Weights of a small GPT-style language model, trained from scratch on English Wikipedia: 12 layers, untied embeddings.
Each number is 500 + 25 x the weight over its row's rms, rounded and kept within 0 to 999. Layers, rows and columns count from 0. Numbers have three digits each. The size before them is the row's rms in percent of the matrix's.

# o: layer 6 attention output (transposed), 1280x832, rms 0.328, rows 398-427, columns 0-103
# v: layer 6 attention value, 1280x832, rms 0.0898, rows 399-428, columns 0-103
o398 097:507474528495545499489509515517454497518499494572510495490487482471483487515503475506519533493440495480498511486506499504516525517542506524549497481478433483510498506525525520487505512515523527507492439496437487515498513506495480504512525469509528495465545501498479451525487476484469517506481459489498485498496515
v399 096:534534485552479487520552479528510488485475445521488435494529497477474515499505516489504565554572513503466478506515526486510510509522501554466505529478504497467523445508473496505469473488503525500479504481509515501534459529481514503515501515521531480499517535497533496524524471479534479453479473505519519489518537
o399 098:484481523535514494504465474476476453514512516492466533478535512504484535490505498519495479506471506478516485519497485468449469485501464476528480503503487505529488536512496474509504537508499489483491452469506471497488496482506467505491495536477519505510490513526448521471511498482495511525518505510464501500504455
v400 101:506467500534523469477503496525530482511511477507518469523516503492489512527480512500513531512504473510491507521490521508469508491508481509497501488521489477485508483504552469490516552539561503546460476497499516473506522479502514494471504478444535499500498514477492462489492541452490521466529494522462493499514468
o400 099:531497495463518545498510523531480462470510519464457543526482505481538495484474479497496546524503515520540498501501496520496504504448526502522483543503483513484506518515489473514440500482489528450541488514498486501518503449496560442500510522534493480531486501512489502519527515530486501496509515517519485501499516
v401 100:521480502512514471518486509533471511466487492488482510475490485521506525535530499506517491501486504458445540519455508549515517498515513511538455503482494502502476508564512543510452530558525495486474525516458516482492496514523487491515472531506467492543482464529490494489489474449489477549509474489514481481513524
o401 099:524495460506502528473541528475530470525507524494545489535510477525507472490472486515520506450481484513498493475484501489487498501480501497526504486533479520509527478496512489505555534499505517520498529517495490512475537482536498499494487471482545485508497534513456469527494481551491504469491502484480524497486444
v402 097:472500491505510483551475526507491458534487496509496542495533517465511572465500487545464467539542486537477509493505493509545510524486528540495489477513507456500479541497513504520499465477508555483488526497487504501509459525499476479552458484476539480523511523531468512490466501505503531510514497510501489529482543
o402 098:516479501512520499455515535488519522481519490519504475525467491485491474512507515485533548482519519454509510522514522472479517482556485491483548561489524530485525478509530525475497525485526489526521512519475558518502492493480521496499482483517465508417511533505532477472523486502506519482485446526470533461488455
v403 095:469524510500507521509497483506539485486521488525498492497463506495475519495498473531499521502489489567515472517553514479522483496514497479503496485522502531506481469539524506508524482506476505485493510512523533557493487491490491528526488511515505515490508518474467442490481519485484515475458514518498494520518468
o403 096:522480536503478472464516517484463490521481480487454484473523491513495489479505485454506481545501504515512481508499519523475504485484497501505496508482484471453506509463513494512453508445493475495464494477506486438514485508493513519445516522456475494509473498542496546510513494535501473502540483529501485471469487
v404 100:484498541520510514480538470541470541561489506496481485529533573463493476497487496491500497469488505550534507473514483495509570495490523488486487482499531527572483485523523462517552494489474533512531519550503444508468509500441509517477506479499456498478486457474509526476497495508524545472484546438471483532485466
o404 101:568544470488512483477488551545555482489533475509496525498468474465502509483482548516537493530517519480495459487504520455528473510497450538450501545471486506434481512490500571479474518535500530491504502465482518490516525525522468496513523503483527533487525498497491453464475489468493493518513438543523462502498531
v405 099:499488505459510520519541492523532516512464476491519478509461533496494466482499475454477539547498515515530495475475533474510507518474515522472479513506473544478475439511497500462504477493512482475512529512482434470478515497516493532497463539491481472502496504473512528479517529503505464499504537496484495465454495
o405 102:498533498548477470463491502478489490459481536494483496455517476531466478476510475555496458509491501521495449526518503482492522514505482458507498478503513495545511476507441475510553523519477492529520507550495548527466515480495525476457547495487523494507508544469508486476483499448464499469521503503501478490543472
v406 096:485495502492528465512521554516472506492476528502515480528499442512511492500491491520478497501482508529533495506509496510493501440515503514511544581498498495517534498515527506506498472509530527495503483509497477482513538501518444522490508475484458459476518473461511509500484553467516521535487485500480531515495475
o406 097:539451503514497520506494455511529485474508525519517494482522549479497510506504509524542520533494514480505530506518507495507484514494504494501480450561518510508481500516509521490525508515448452523522493508511541501534488486500522503481539485531540522573491552528507489534478464537526495477509521551503469484507536
v407 097:479463488510457489516476553473507544498515512522492494517482496490503548518516470503515492476472477499470547487484482535509498545540486470537522537514535486538538489528499472519533496516458478480490504503484525461508485488505486494478530440526486504511532494512501507510498474547490481497538486511479477512534471
o407 099:538542500515519519475506476517460493517487460487539486503512463514509505477500524512496494466485498503519464490482508473504535471456542537451500506518509503502497517492477514494500502511516510491520503526512451514503506488540482501560508496518502537484490476524498497514478540485514514513434506467489490509460528
v408 098:463483464474514468515469531527527511538512528484480476488461482507524537473537491529490474497463509482520488503518486463522539514493538495533497475463479503526508507481524506517497539472534496525529526505497561497455494512522453498528509491446474508464510527518492490490496567508496519448528554490495489493506484
o408 097:512527502522464506509518484508492493474488498511485543518504559488491469501485536507561525520532532505508528530492524492488527444513472499462517507521521484488511480497460465516495512473522502474492484484494475503509502522456501490500506511543539520514480529505518474505531461533485503519498467544517534456531496
v409 096:497485543482494510527507523509543501538482464523510492490532505486466508505481494486503478492504556507519542480464482457507492557492521531487512478470488519490505484484472485511507492550491491451486507496542488475490519555505473470488512494504429553482486506507473540527531520503498505504497523491469513478480501
o409 097:472532508524468512485490460451479516491546577511520523484483504540472491516484481518499494520477495496492488549525506492522468469530459477455528523488533523484449511504492535497511477488498478511533489500476532485517479501509517514503511475504567483479522508486510456446492478488472519474541495488519481470524527
v410 097:508513499469494489496489546520452504537450497483474476497499447513523476560542529482513483498474495465481509514476534514503532446503542508520489504499501521516483537510464518457510482519484511471510475502496492470500515492485551510476482495507468474514502518474480460498438503500523521546485497493506485500469464
o410 096:501482499535528543500526490474549528467514456511534541464518542497515492488470491483465518469547502568534483506512515533478525517523486523519505500510491481512475456491506525513528536509469525473505479502514549502480560507475474531492530499466544473496511489478519493424503505499499494482469510472496534565472550
v411 098:470485434528517484501513489509474492481461546558508524535505512501496452495540500501507501516513450503519486517455469527461491544551450494470478457460467502473497492535504529522462521461519484492503496509519501517508453504539452479508517526514502466466490521496504459477492513497506479514504479460491484525524513
o411 100:519517519515481530522471498470501534502512453507485497491506500459501555489480515475494483483479535505462484495547534495502551535457480530539533546512490493476505509447504484449478460518492547545545576483490507481501492487467553518518485484486520521546542494490509533472490472510493557526495487539521506471526479
v412 099:490470485528528469465472489486505509533528496458487477523409511533515546505526526552495494468552517508487513494479517482541495445502476527496495529534496506480449487512504465497540537527526514508523510488478499479507475497499512489470503496505514487502442473522518486484500549489498499561536506488471538509517498
o412 097:514502530479461529521519551524513483503519502514527516480560472500497462453486517467483538545474512489507488495491513483504475491493522489524514493468480506506525470486542526492471479526486473492490507532498510480549518509475524468501468492458495511518522526477467506505535497510495531488451478544512489512517521
v413 094:462520498574525531482528451486500527477528472440532449470457523488449536511488521490506519495487483537515491509498522513526502508541444494473538472452527471477513504528486489496479459488510493496492492516491499512470534477507539500531530541550481502488496482509525529472506491483530525474520536482479452508538461
o413 095:515516479447494469503507521480506472503535536574500496532506480509533503471477520521482511519527475492500478498512490516454493507497472483467515496558454495495489520501492520507484546501498500500483488506545520514477468515467506514481533453448549499524536523492500487496536484517513501562495446505471485513458522
v414 099:513502484516532492507516490511500523457508511504499502516448499479537488507472519484474501470490508534535511484495445484519520498471508524523489477496479503547501506521477489506521451444481523489508539509498500444490494511510504515537529513502547520531517504494502476500485520470538503526529500487519469477491483
o414 100:480506505501480492482530508506514474532508496518454488479538504467473517488520512500528503554502523474490496522520548497496498524490513523488492514451527475483500509469489464503542536453506492482476475485525452541465513506530507504474468513528476493510538489483502518525456470498526453505541525503506512522530504
v415 101:477478482499484472486496547517467474497518518502525490501538489511519446478464490532462472468495500469539497523504484495485485521470493539502535471527474532516500500474473503532466489517491547505534484510501504502537493475517531463477534532447537490505490522550483525545524522510499505474510471490490509501493492
o415 102:509515482444489506490517491532489520476469458463493472518496512511456472532477511456530502505486503496504475471537529516509463471527479490499508491436496497478504515500492512463509488507498488484472564477522491502479529503493530541510521431519506487454510523471485438481514500468488496518477511483510482504505504
v416 097:519471501524512476492511511483494455508512486482527476478516485531495527477488503494512499518483503535465477506464510485500524525508504508465508528475523512475511498545521493511493490534530454460482518507491473528554480481517531523517529493526477458502492515521480476545494522484492526540530514489495482486537523
o416 097:477528531505485525492495506472479515484477506510509487533519510488498486494492472475522465489510498451466493512489476504498483509475513521531510502507492421471499531459539484458495502477523523503457478493473514478487483471492459463492522489523525503552468489445528514438511480492498498488483523534440511520499462
v417 100:541482481483501522479559481499489521454442438448490512527497498480500490494515519552492490516467551517512531498470558529534503469505484487538529530479513483516510482520508453514515539548445496520506493454469506476527551534486459471499509485465502503526497467468489480488505535497525517506531469541471523512518468
o417 100:510523502483487503523515533522516481518555502545534523491512480497504515526489510504503535477489496481485484541509479475517501527494514507504522498508462516505499489496505574527541468435544490468522506531482485518524510518555513507471507501502496509501510504505516512491481473499481515486513512485483512506499476
v418 101:515510511517503491510514514496458492547510465454502531516531498494507473473480511475489512534477482522525485476479544464501516480514518464450517490484501510495492517508474467550509471495499510473535483494521493496522533482498504455509503497499501488510499525468491511504475471509506479495470535503462488498521526
o418 100:499524514538495468479529525508523517477488511522512519527460493506470483501504484538541461482506495507469515506519486517528515513477497508521513516523472478472506492482506507465481509460474489519508482516463537499520473506483494548521508515493515518526543523541504509502489497493480552494480492519540499463503459
v419 097:504521551543493530505504491491498530499491538525511522523484525502510524430499474522514518503487548537495502495478516505507537521537472492466515510471528504537526499531530505470482490522502543497495518510484462497484502500500477512503516492472467453494448534536470506506476537518474502536520475512483520502411500
o419 099:507504483487496511496520529435489494505516470501518521464502501539538488499505499521510484479482464486474494518556522518510550484477539528484533492518469492523490486490499511510486509471494490497549518493494517497525521519498519492522487520489549534539505471486495485473499517492495487444519520439515471496570452
v420 101:525508485541518505510542502480502491480497488476538507477489490454481520448522508497482517515515503521495482539517499527541514497525543501474516488525487536489496541499509502479444535500496452464516537490480475505519471486438515499533524546511444505500526496526529497459483447497475492493546487505510498478500489
o420 099:482504517494482521521490487493515499530507502517533504518529450509567497503543524482462484513476482463508554492490486460526489539475428519505447503500514482527519480503495499551503496548518501486491489513524539481498508472515491504516448479515530531482481481521501478501514539488527498502464502517496517514516485
v421 101:475483498515521489526502497524491494509540491510493498512503533514504505478476533456552550487520531523540471505490480494479470547500507530491545500551523485538474490497522492519480482499488503511523496519544509556477538527483497524515473471542496483479502503479486514530510510486487513521492510514483496463451445
o421 100:525521488499465513467514477522509476471481537492495517502500474502501478476462471522490459528501460470476505444501477505543508468488493495474470529475497498473495504455534502479490494516504490473486544518473496488484436449503468496498473499503492475525474494521510496484488483519490467504515493510478494449531532
v422 099:467498484506513511443478507519519523485535512473474501507487499535482489514488471495467529467510542470533470513493506503514479471500509481495498519489492510499501554506501531503537496482518491500449470538520516521498491508522520459484506486509496491470517438486472482537519546491508488502472541522495474499505529
o422 101:515473487473478485581530524473498483492508514528509459496538453514521498499523542487512476517506462509480534507511509554535511476548504474526540464472535475504452470474519479533475518474461487437475463500508485503538473537533493486477477509480518498520496513530489512464488451540499507495517499486506510496490455
v423 094:459506512480533486480477471506482540513525502507511529525507523492467495501476525534482474451517505516516487518524524449535526526511512521528505521474502477499488522547500548433519487524515486473529497497461517513519463497523471485522498473489507525493458488483530515504477474539483485529525478509476510497463486
o423 095:531516497510477485545481538491496515460492506501484466511498456519523533506515486478501518519533507530516489490509454525473425483517498479433463492537485504512496523510423492511478490507495492534512506498483521501510482461453509511505477511514520456467583536554474470466498541521514477493478489484496479535511526
v424 098:498490520520465563490481501502484489481509525448462521498480516503479484487492495482559511523512496492534500509499487455540495492502482521457525542493537482479576514514503499475527513472518498467498481448498439499458499499483523489523523550501488520489494474448494514485522503484469488494522540482476497483543512
o424 099:521554521474532505523545476461478532542501502505481500463481525498500520499541486523456481505465492521517470489518481530481516526514476466501509513514440493524477509496506522520469456490452485520455524505473492490505488499496518527487488470468466495503477546493513477518517495507542493508497482523491502494450461
v425 103:478490521532508514516474501503474482466535466509502494504561512484478533494503541494511469533505486517496500506468523516509496420495511497496506554500494513470522501488506556488487450455523509515485479521510491473549495493547508515496469477463478514526530498475508527460497506513458482527508529481551510490511498
o425 104:530508510467526475486522521509509488525498534484515525510514486450484500520516551512468504465491507465481503485551476474488460512533487512519478468501489481588481530530515447481512539503489429518515488464481476519509526494462497508495537541529501505458487508509482455506515533496521501516504456482513506501481523
v426 100:522492482465526478511510534461507469481477539479517558499483488498463447452486492512506489526474505456509509481519487489493496530533485461505525505493486479513508494508448552480468482513498497533515491533485516505506480488482464493479469471481480515487466512506477506455469529516521456483503465541534497481488467
o426 102:517479572523500478488515456489491521526523500506495427486515489556511486512527522489507501502524503553462497498498494530501519462516487559467479482475530540464494448504498529532539486489521491548469518477479545507491476515508497484531523518549513511529523485470493483544520490460531486477490527489475471492484520
v427 100:510447477513499530521437514497509475484512516459529506495540465513485542485541435441498488511468479526496532448495475500516513533537514468491530541503481533522507523486527508501502522454528567512483514523491497502482468500522512511467495460509462517554504502464482474504520439481482474464479506499523461478459483
o427 098:538543534500485448467521475514477505501499489521476488466465535558466432515476541526456483545497496470478509544496535520493533459496489507503487485507526487471518484515517477492476512491493463509499502486500423479496510505489484492488474527493531521496517514531508546549475532522467521504533524485455470498513498
v428 097:488526463536462504494482509503449483487536515471484538467443478486488510461454520497523518524511541458465527456520513481486560496483507560553478507501530505500478535539518521536528497464521509532529488533479515484484505514509497478470519447508509475494512502479524548530512487507516480492483563533505510496485490